config.toml
num_hidden_layers = 10
vocab_size = 2879
norm_eps = 1e-07
positions = "rope"
rope_fraction = 0.5
qk_norm = true
init_std_o = 0.00856
init_std_up = 0.0383
init_std_down = 0.00856
lr_head = 0.0061
warmup_steps = 310
decay_fraction = 0.667
Each number is 128 + 32 x the weight over its row's rms, rounded and kept within 0 to 255. Layers, rows and columns count from 0. The size above them is the row's rms in percent of the matrix's.

# layer 4 attention value, 256x256, rms 0.0698, rows 235-255, columns 192-255
size [ 92 118  89 102  76  89 102 105  94  87 108  97 108 105 114  98  97 108 102  82 109]
[[125 143  41 140 142  89 132 155 104  66 140 138 176 104 114 194  41 139  95 134 169 146 174 114 117 102 118 142 160 131 140 133  73 128 130 143  78  85 167 123 140 130 127 116 128 127 170 153 179 167 110 106 132 121 176 108 115 126 100 130 123 126 130 141]
 [132 129  34  96 111  86 100 165 122  98 143 149 101  78  99 127 106 131 124  85 138 135 161 108 149 138 220 159 124 139 101 123 252 114 172 127 124 130 163 149 126  99 117  75 142 151 137 133 180 134 116 141  79 178 107  88 127  91 168  63 178 142  70 136]
 [ 80 191 123 153  91 143 121  98 141  76 142 160 141 127  99  99 150 152 123 189 134 171 117 152 174  93 129 120 101 135 115 160  94 142  90 176 165 110 154  61 121 123 150 131  78 184 152 129 159 116 145 137 115 144  98  96  90 138 123 157 125 195 132 108]
 [169 105 122 156 110 132 159 169 146 164 131 175 108  89 141 144 183 117 132 139 149 137 104 113 135 124 115 105 110 118  64 122 148 121 170 122 147 220 106 194 134 122 164 159 114 142 153 137 133 124 153 113 176 167  61 106 123 126 135 113 127 172 131 186]
 [152 101  95 108 147 125 135 134 139 174 121 190 130 171 146  76 144 103 151  85 192 106 111 139 177  84 140 144 126 142 117 124 162 175  84  93 103 161  84 145 126 135  78 158 109 125 131 142 114 151 100 138 160 116 154  57  98  85 142 149 144  72 151 114]
 [122  79  84 135  94 123 124 204  98 152 128 132 120  96 122 118 145 137 103  98 119 110 140 136 145  76  93 179  73 126  70 142 148 129 165 108 151 146 124 129 139  66 108 145 147 121 141 120 132 100 175 131 164 167 115 123 111 149 148  92  85 102 119 199]
 [103 102  95 177 154 104 112 112 115 130 116 112 132 148 128  77  83 104 160 142 124 166 148 124 140 180 131 161 145 109 202 156 172 152  98 141  63 138 102 109 113 151  75 165 204 123 136 124  84  81 139 123 122 129  70 148 142 124 210 101 119  65 192 131]
 [177 138 162 125 134 176 149  95 189 105 124 128 129  73  93 142 148 116 139 147 160 153 124 115  95 156 169  97 150 122  96 143  87 110 162 148 100 139 146 198 102 124 203  89 140 174 131  89 165 139 156 113 135 138 114  85 126 120 120 113 100 183 159 113]
 [175 128 112  85 144  79 103  89 167  64 111 138 105 163  99 206 118 176 169 126  57 143 156 114 155 208 157 107 125 106 118 144 141 126 181 133 195  60 176 143 119 111 162 126 118 141 110 143 105 152  84 160 120  86 123 126 145  59 107  67 162 150  69 198]
 [180 109 168 145 153 130  98  77 207 102 137 155 148 134 141 123 135 101 200 172 117 120 154 103 106 129 144  58 137  84 118 157 105 130 113  96  92 174 129 133 114 148 141 168  87  99 104 138 110 123 135 159 147  77 117 121 120 111 100 155 168  93 137 200]
 [ 95 151 214 124 177 104 145  87 108 155 124 156 110 141 157 144 153 136 130 199 117 152  74 151  91 100 139 119 132 124 159 128  83 128  68 145 133 138 139  53 126 152 138  89 155 129 130 137  95 231  99 139 122  99 119  77 141 116 173 122 159 119 150 145]
 [211 186 146 120 179 126 146 104 134 112 110 118 173 132 149 146 147 126 180  98  81 127 183 113  96 158 160  92 159  85  96 108 132 166 131  88  71  92 130 156 117 153 163 144 121  86  96 125  61 144 111 167 150  80 130 117 130 111  64 110 101  91 115 163]
 [138 137  42 174 160 134 131 172 108 123 149  69 136  88  95 152  81 126 122 136 161 152 140 105 173  93 174 110 156 119 174 152 186 133 100 157  75 160 148 132 112 127 106 106 184 143 137 161  92 194  68 104 141 174 103 103 107 139 136  36  40 138 150 182]
 [133  88 238 110 140  98 135 100 135 143 133  95  87 168 132 159 244 141 174 131  91 122  93 153 130 161 142 103 111 101 118 108  85 150 129 100 141 141 175 153 136 154 160 165 152 121  89  91  83  95 119 135 117 127 129 170 147 117  72 137 183 140 134 103]
 [125 113 224 105 103 136 154 149 101 184 140 134  97 130 167 135 153 143 158 141 161 114 114 124  88  45 166 117 134 185  88 109 143 104  80 130 110 128 115  70 134 163 101  87 133  34  90 105 167 160 144 136 100  44 136 171 141 191  93 184 107  76  89 131]
 [ 76 141   0 146  61 160 127 178  90 150 100 114  94  99 120 135  74 143 129 115 159 184 191  93 155  82  95 126 146 138 133 155 178 128 128 135  97 165 111 114 134  93  81 131 118 128 157 177 192 158 138 125 116 198 112 102  81 137 159  75  78 166 135 147]
 [106 210 125 147 118 113 145  90 131 126  88 121 104 146 123 101 119 107  80 179 193 155 131 148 116  60 160  78  87 148  76  83 174  86  68 135 154 127  94  61 131 127 106 137  30 116 145 151 125 175 127 151 129  95  97  72 111 111 178 137 174 105 102 120]
 [103 131 152 151 113 140 123 134 104 133 107 129 129 191 111 120  72 160 147 136  98 118  95  87  81 113 111 146 115 200 131  86 143  76 179 126 163  87 114  96 146 114 103  22 118  63 127 127 139 133 147 134  63 135 133 155 147 135 131 201 117 114  52 168]
 [137 179  76 145 105 119 139 166 100  99 126 160  84 137 145 116  70 147 121 153 149  96 130 136 176 101 134 192 103 171  82 106 145 115 100 142 165 102 120  88 151  99  96 126 116 110 162 129 160 162 137 108 127 121 118 109 102 113 186  91 114 138 150 171]
 [190 130 125  85 160 141 154 172 105 110 192 114  92  59 106 146 132 159 123 150 145 133  81 112 171 128 157 144 155 129  82 105 167 110 144 132 186 117 126  87 121  98  99 111 158 103 123 146 153 135 141 105 144 144 128 199 125 160 137 119  51 119  98 176]
 [113  66 109 101 135 132 144 143 127  47 134  52 137 119 105 117  94 132 131 128 120 112 124 123 190 146 114 125 166 123 188 151 142 145 135 106  87 105 157 173 128  92 146 194 172 180 115 122  59 148  65 110 146 123 163 141 137  80 186  81  95 144 153  91]]